From a checkpoint of a small transformer trained on Wikipedia.
Architecture: rotary positions, tied embeddings.
Training: a variant of SOAP for these matrices, 651M tokens, 4970 steps.
Each number is 128 + 32 x the weight over its row's rms, rounded and kept within 0 to 255. Layers, rows and columns count from 0. Numbers have three digits each. The size before them is the row's rms in percent of the matrix's.

# v: layer 5 attention value, 384x384, rms 0.141, rows 163-191, columns 0-63
# o: layer 5 attention output (transposed), 384x384, rms 0.13, rows 163-191, columns 0-63
# q: layer 5 attention query, 384x384, rms 0.0803, rows 192-209, columns 0-63
# k: layer 5 attention key, 384x384, rms 0.0826, rows 192-208, columns 0-63
v163 103:088102142125132129122121158151139233141143122134176122130148128123171090109159186140098087113087137120104104177114122082110099129134143075143054076118146120148149099124132083148175119110126110
o163 100:141121102099157158114074115218147121123136165097138144102148138098150095105091162077143133120133160150108126123095121071152083164154115113162075127175136162086104175136138100158151114135156171
v164 106:088132070130115077164173135168156068158116136162161178094185110070130125076097112122076156097106148157080112123128127117133094156144137148052149169090151142137164170086160176170128167154108153
o164 102:171140093097168090166173121125075090211100119075133153174111173182156150209094145125110147116087082110102141150134114070141106107122079109122086152164074140134139135122156177096130168085125186
v165 112:142118177187113094130145123159149165116164159136108117079148115148154135153150115128123170095088147103114136082162053136146180122143142137097084091106148138078148077134118130139113085121138221
o165 107:121119174141128147146137133133141197124161057126119108113106095078166139079143060157152121159113104175095163144135087110143135140143091097129086116117177133098141116094127128135080134153179154
v166 102:168140141108107121075138190102108093101078109059177149094150132094153085172101154149116051091171116111150062093140068125157116154101140119176120120086154149080100053161173125134122096185146111
o166 101:134162165087078150101095169131146098101113075108139132114116104158124149141165199112167151177175115151168097150177118147111144136154135126174142096147170143138075108161160102131105110068142078
v167 104:196180085165155071152108123092139122084114118147176140120181151165097182192117171101139129106139161115098043148122127137120078141132123120129081120119112135168109152134173122140122146106137195
o167 099:180145125160110139132077176162188112120161123128199148135092121164115192139117124182067086128149106098099120098102113089123107088210187120146120070147117110188124123153149163085095156118105134
v168 109:116125119065108126143125126117150093109127173087120149111123159117141072152151116159096158110151155087156149109159092152131162165164179118056076144138133123100099154106132149090137045131178156
o168 104:131128086080096110105118166129130117154121117157148134138124100191088119118185140098119121142122075132134123152163080138128107147150198143120090134126102146116164149136112170046159165136136099
v169 096:114147110196101151104135111139116168087129178071138154134079152120133127100131106135170118116135145095072171108111132125133145064154144127144099078133125100135108125136096087175143135153150078
o169 096:153135134184115160114155156170150160149123108113087171097067126137144154119035142123205205079166118122101166135103116183143158100111124173154087140110088133057091137110098122098117149126149071
v170 099:084081149090101117060109089101123110128088123113146146202130123123098089116116174158127124176166116123150082072146087166171034161161121137173164082172165092120106181142113063166135131134150117
o170 098:083069154129116148158094165159081088150105155096179164102114142142180097151129137162105051114137122152176092094129121119149168138057111102171143063081150128132176194148102110091197092116135165
v171 102:145170128117123131134068137184119106119115192111145136114102116097106125134183198109096126149138136130131109144158073186087173090122191097185118129077101130102062084135137175131121129196190090
o171 100:105157131154139132171089135168085103126102137116099113140130090119118138106168105112147189118138056096161155152161118111142165097114139118125149125110137142118104078079133116182070078130139093
v172 118:094151122058152135131120122143098122082144142119136102150142126091114106089161061122180137148114082083147110090172166177094074095135146099139147097174144101157098096111130173136139063176125163
o172 111:088163096006104127109136145128144085094073152126113065138133142073063084129115093116176098144125090071183126150117157158077149155171108115166123139128080139169146141155130111135120075151133136
v173 115:119136139165145083146118097106101163131195166150113164120074148156155128150160104139170068123152176125174103144128164129174163185096152141122101126119106114111160107104188114122110140107125138
o173 108:152097121158115089175132123122106073133129135126155176140118122156173115144138108107130106124166135169145156141118143172147145167145100133104118122108153108138169158178152120151145157159146107
v174 116:129161151102105139161147121102084112102150125090150161138082062120127084187127147158148092086138118112153138132099087150156081126129163104180109146168176146086130147110154117113128122109112145
o174 114:162128143130098065156069132116124087106134161078145142178065103164121090090113140123169130106133154197151216091121078055127117154195130117107078107107160130124171114109096105084125113115144106
v175 102:115122182146092139097121174041101144100098098161133161156142101071123122143163151141126163152170113124215108151139151130105111172115099160143142164138164162103145162158136109085133182130101104
o175 101:109109146116132090070125153106082088172154099099162119169120171100142098142111156152182093154101138148143129125108110075054179143169105165138151185131103132136162109098145094125078146122090104
v176 102:136060122138087105103081156103141141138089157182129063109075134151150112162099175113105079113126181153119138152161161152111100125133139170126113148101120120137189135087104059104104129169146106
o176 097:128188146116165082136116112079131150117106110155123114114100121084186130080112118061046073117149093222141108099167061174128150132066151168097080159130118132112115139154123167102134126192121120
v177 112:144085093129128085156194117131127106122130139118162136188088112158135103131153158128145120156160129110147101128107124083151147111111132169147177125164139204075114174129140137112144085131133075
o177 109:157138097118126099106188095107174077168098169144148101055135108112115142119174102128090057125111167099179129169127135099140125114152192154101106117088188143105103093090140115130086093106109112
v178 103:124122112132123152133122117140085174124143147127112117154113132101108155123156169139137114134109214196183084143123105159187147131210170165142156091079148097116134094164143148181113057129097134
o178 100:176089141145156195158112195114100093121144122162104080134148120154161105137083157103134078175167136143157169135103092125146157159164198143107191078115210110196150102155119199085166000083126122
v179 110:149148183221170204139136128064105143108208131145134138065211097110119079127148086110136145105190169136176100143144123060179141122141126104145096202103133150137177122135138162104131101127115143
o179 103:134134133158084112146115138140085144016149117106119176053151081043071164109114074124084138111162062191084097161128193134199117132163122102108136153071130103128132134196150104105142139126164149
v180 115:156152125108202098166089181140091146115161136106137102131163089121122123150156140063114153083104184054089133137105118149086153116078131097126131136074135159114107160072092141090142161141173174
o180 110:168092083115135096088146163129117110135167112110120068150171087131173213092125080123150107103108161111111148132155137143119141086122154093144086074057162137078087161115135094172076150094162146
v181 109:113156138116083152150086166088082094104093117084125118131145126081157121070191176170095118113107197094121124113133204113167121117142154080107173161102137179152125098113132090124123148153111153
o181 105:123140119077084108134124149130054118108126120056114096088116124112156142143173105149153157119128181154154103142115122132103169123136125094130178173081110142069152151091166122132101171086124198
v182 107:141151133186122131147113078189096150113114116181108138143165208114137133121119099157124195106147144137169190204118178120087110162115114148116093194153123128196119110102148102123173215109108158
o182 105:110134112169166104176131115131039080116049089100150159064140128137193112144108121204153163069155070164073117174155118077085137091156109073066087156170128126134128154095108159099126174136105155
v183 107:183082120142211159090153073180123144151041109135106123139122089081195137138143108112132080124137149066132134117086188125134101154072141184147163097147075173162101162089119163148165144168170108
o183 101:130160116191193154105102128146104150117103143120143157158188090140164118121130063155116056151128170111123175147134117112151150128093109147151115097138090155077105131135166164153170183154126119
v184 106:079121069149104165121142084112155099183120155102167140137108187116149128117212129146115117172125160188066152105106183088119100117112102133165113127059055117111158133084072149148119144153154116
o184 103:172107099174106153106142131105113154143095123073133132117151044165196137130127154127107130154147138143169173169166170108110099121124092124101113114132147134115098147126079157084151200098155149
v185 103:159118130083137102145119124123157138171117121099145136155084130102097115083071084060131208097116091113023132132144121130072128085108172092193140140112207118152174154133121107142163146122095168
o185 103:130167183064097129142135102111135156141128096102164107113135150147144116098139135095078116089169057113072083162180156134162113108141064128176085127165150082143141176085132118116142081145168145
v186 107:094131073090168159155148119124106130133175123125086123115141130089059124142109150105168112157170152174091140109118150087109137132115078085081205146117090163160125094168103148157201168121125085
o186 105:105088141107109092141140108195154093146133121109094130155144082149137173147120106162112146216098135110130130114083206137127186154157110139110170103114091094124145100144113161161105133175140124
v187 103:096093110128137172176124139124121178064099088141167171185194145147164139186181098152175105108110118080138124120139173111070135173126080198068138150113134121180109136144151158127154145138083113
o187 102:109160119121124141158148127094095091151120166147166122119153124129110169170167073122088068148125109063115126184154152121080149109111131132124194131050163150203065161143181098095176144133109089
v188 109:126077109118160074198164129106128111076095167080133155169098162126097107096137135162138138199146139123132170117082121154082088047064152127143148195141117143057046181123120114108111141111093150
o188 107:139125188094117191134105103112110112081072121112090141118141140135059155097092085151167116135135116104120187056130101099145125090087170103099151185183155060119100176121163114156137135103165167
v189 105:103100130146115098100200103089177118179151102217092107151178135100120130169086152124185144082150150145064093109185173147140156103120093122133158106051147197164075167114121123145111120085071146
o189 100:172117145093091081068203108140115141134106145156110131105128088146145137145115108157148107160122083170098076126112178168136095113106185180131138137081137172199102093116139132135078110158188137
v190 099:114089129113138128100119160179118078118163117187078116098094165146095089171161126109107171118117163111083164162182150145142069106100106132197145138107093173044075181129067142100156125129146173
o190 099:124109107165095155132113131153108109141115120136092118101144111166082114158077129124129140102160188133115188170157089185132082063077197205122147188128124120091131128154116075098176126131146107
v191 112:184134150119108134177146146126141118111094171144121118117121106115095135119094109106129098140124136139082074133150139193128096118159151148099141165112158102096084092142103133152137134107107139
o191 105:162183154098147153108146100103164183123141136128127095079113086182087105114158099173149132169096172141104106136152132138095099146098117096153141184108065168146096124144084092112129073182101117
q192 117:193117136127106176094113083174115181097131103124151086123115146161154108147110215124184186108133084203135127120144091121175101136144145088165149119155153148184129154120101151166166136220157101
k192 104:164162115187072144141120177140172121083116107097154091100113132149134151082159109093203153099145115152118119127119110108130150133067091136132181185118131150135157102088118075112137107146135130
q193 084:176153142165087130102127166161196156123166148064150139107073219119060170191152122111121076115156124101117123080201113130088081117150130150153119127072099092118130093120117127104043084092148119
k193 089:180064118067138172162161082085101081129126124089145181187152093152091134223154169165118107101118088111143203079173067145117153096156151075135139100142159117156129141128102130102139091116139118
q194 081:155075146166125129130134127178161154112142072125132120168079110143111102115083111170096120135133087131110109101147146128133120098149149135126126160118141145087150154169099141097115151200114127
k194 093:185175130137126124132127131132126146108119113120102116182104104068150139080196110137148174094137108155196139153137168124078094145113149132119189171145124128141137094054171117135179108146146189
q195 088:078129117126187031129073127139116097129164142165128078123144116073103130146143100183105102125123079144147114125122145134156106090095116150098112179109104173130094119135148125138147155083146132
k195 081:125083156101130152100150028131172157097144135135105067145146147078126097147100089085167118158083190103149142134060110077066089179087109142138071123207138136094166086081146104116145113191176143
q196 087:131136123126137133095066124079134179090069144125095128106155068138153102134108063078119122100117116132143150203068161133111180102110110151127116122132137170126099096127114075161152181099060114
k196 087:057078076103169183172141075180081144070132139131193132135110158151114086138155094150128122168155132091147125058091086089111137169175107058116102118148146069145072155131183184081071119115160103
q197 093:088140135163176065087152126146115103098110152100113063166156129083134107175091099148092088077068120123124109091173114135141133153135103114084161129110121117076114123166187096131131149100135125
k197 080:103097160118161150158118116139173115146134109128132163091083099181102175139177081148095111153139133130167145120120121157107101173165116136076089104141158151176078163150106197126104152109095102
q198 085:093137095103131109165151150189154154175180157129113167086137134125123138109180190138156198115171147129126076102129132106111116145092099094159093110127172101102136160084072146113164146115137157
k198 080:194157130076127150167167116103154094121106164131086146145093139162151141135157113065139077152092073148086175069145127198100115119159119120178131177110102140180124161123118093099108169095213169
q199 081:113150139127153143093073165230119127096197158143143133107164082154103147127170130150115140105137132179173177130081102100111121145067132128057168090188085080114168115081124147125131183174125084
k199 083:098152163103163125088125068094115140138156135131129115196158116171093148199092141173132065093111099117147120120171171146115076073118102150169090105073079153091103122147161154176151074105142144
q200 081:135096136118068115099122139184128150124139138100149173153236135154131160107066147132070116139102167146125096158111095117150089106144070152162110158161127130155121123100120128107177147155163156
k200 084:089121117184112182144152093126153143167094165100122094076082150125141115088124103166169128170072091099127147157077089085114136159112158145018157139096103106123127117124184116077157146124107101
q201 079:139113138137100094116112160116166090140133129193155133127134089137134157096130131108157167164040120118133139168096098084094119079123064099120099064137154115162157141083136144128133198156128141
k201 083:144120109183098176165141109118076146162166099117196172115164167090133127145110138111127088140119134096133064119117138151144179167103140103145078081115190141112136092119064107150138109120141144
q202 082:099175145118168121132128118088127115156192140126145103172125140155093098115092208131130118182119090104113081162127126099090190141109142131121110148107159119140109145158098078109117122162151155
k202 089:157144044122146082138132116092155151095110156081106169084137200161095088104121089153114183102156036206147206124117110130164130106141133116108109113085083096138177120123178176170078169142095119
q203 082:118113156152137083148102131109100076153165125071110116168099166157139095081130183128117126109130107127174163099205112133017169083152094108094111136150085125085095088125127093102093134128136134
k203 083:089129133099153197163151120170146145133106175084137088139169170148143111129187121142100127069112116095082122132161101074173126117081147133085117115081109167142167137107158160114142129103133198
q204 084:187164132104163043137042121049099129106105104143157117159180165142115126141160127150101177134126104111141171131145112183154163141174154144119139101146108123148153066134116132162161102137132147
k204 088:093137113140156094114131160149094118128093149131140181118124147179133144133082123084180108104087182088171144099140113127123128134050123173108113132117152110056120119128116196123136099105075138
q205 088:085112128108157121118103130109104146135151134047098069143188140129116113144084149147151135117134150101166177158134159150135133182129152122173116156148167122096117115123181117120099177136081054
k205 088:102114173100158212071157124122074114135129143140125136152157217128119170137111123150089159183141154100180131097069103102079145113156141123093107134157110128086125143142090120161095129120138127
q206 086:080150137123142097135099122128181098164119144076062106084100111151157160109162071178095091156166129167100152082141090080139103124167137143118119138113148118111108084205172177076076148098125140
k206 082:133105133165169060171140109090122150101115186098108135115175124149121128114168112143115108104118077112133139120145136181121163116109164110132118153255126113119166196106107166163127157114160125
q207 087:102117107115090128101141126117144104083146151098188066125065147137122153176200102113178102113108118125124135153148131166123120108064097123139143060182178103061177127136075180141092088116196089
k207 086:155119107130159089175145074161129101154135135079108219102131132131113147126023161163103173126046191156101128079113096126091071130143087104150107102112111148113134126112083084189110158153146163
q208 083:080166159102128175080130094083109138124166101135186064135136088202129165114157138099167178115129056135163122135147120061155172181121156143119126130112149115062170137131158145145136152177147129
k208 084:175090148110129037135129163115188100188139128148144121163131188114158074049167132123179129166110140147099125167103092151144132100151144128046181147145074120062055142082154109103140210119053114
q209 088:099106133106135040132120104178077086123103190075178155113137081102095078075105152133131115162194107171084134160095082138114070117177155174122125174104127160099160124172138110124105057141129134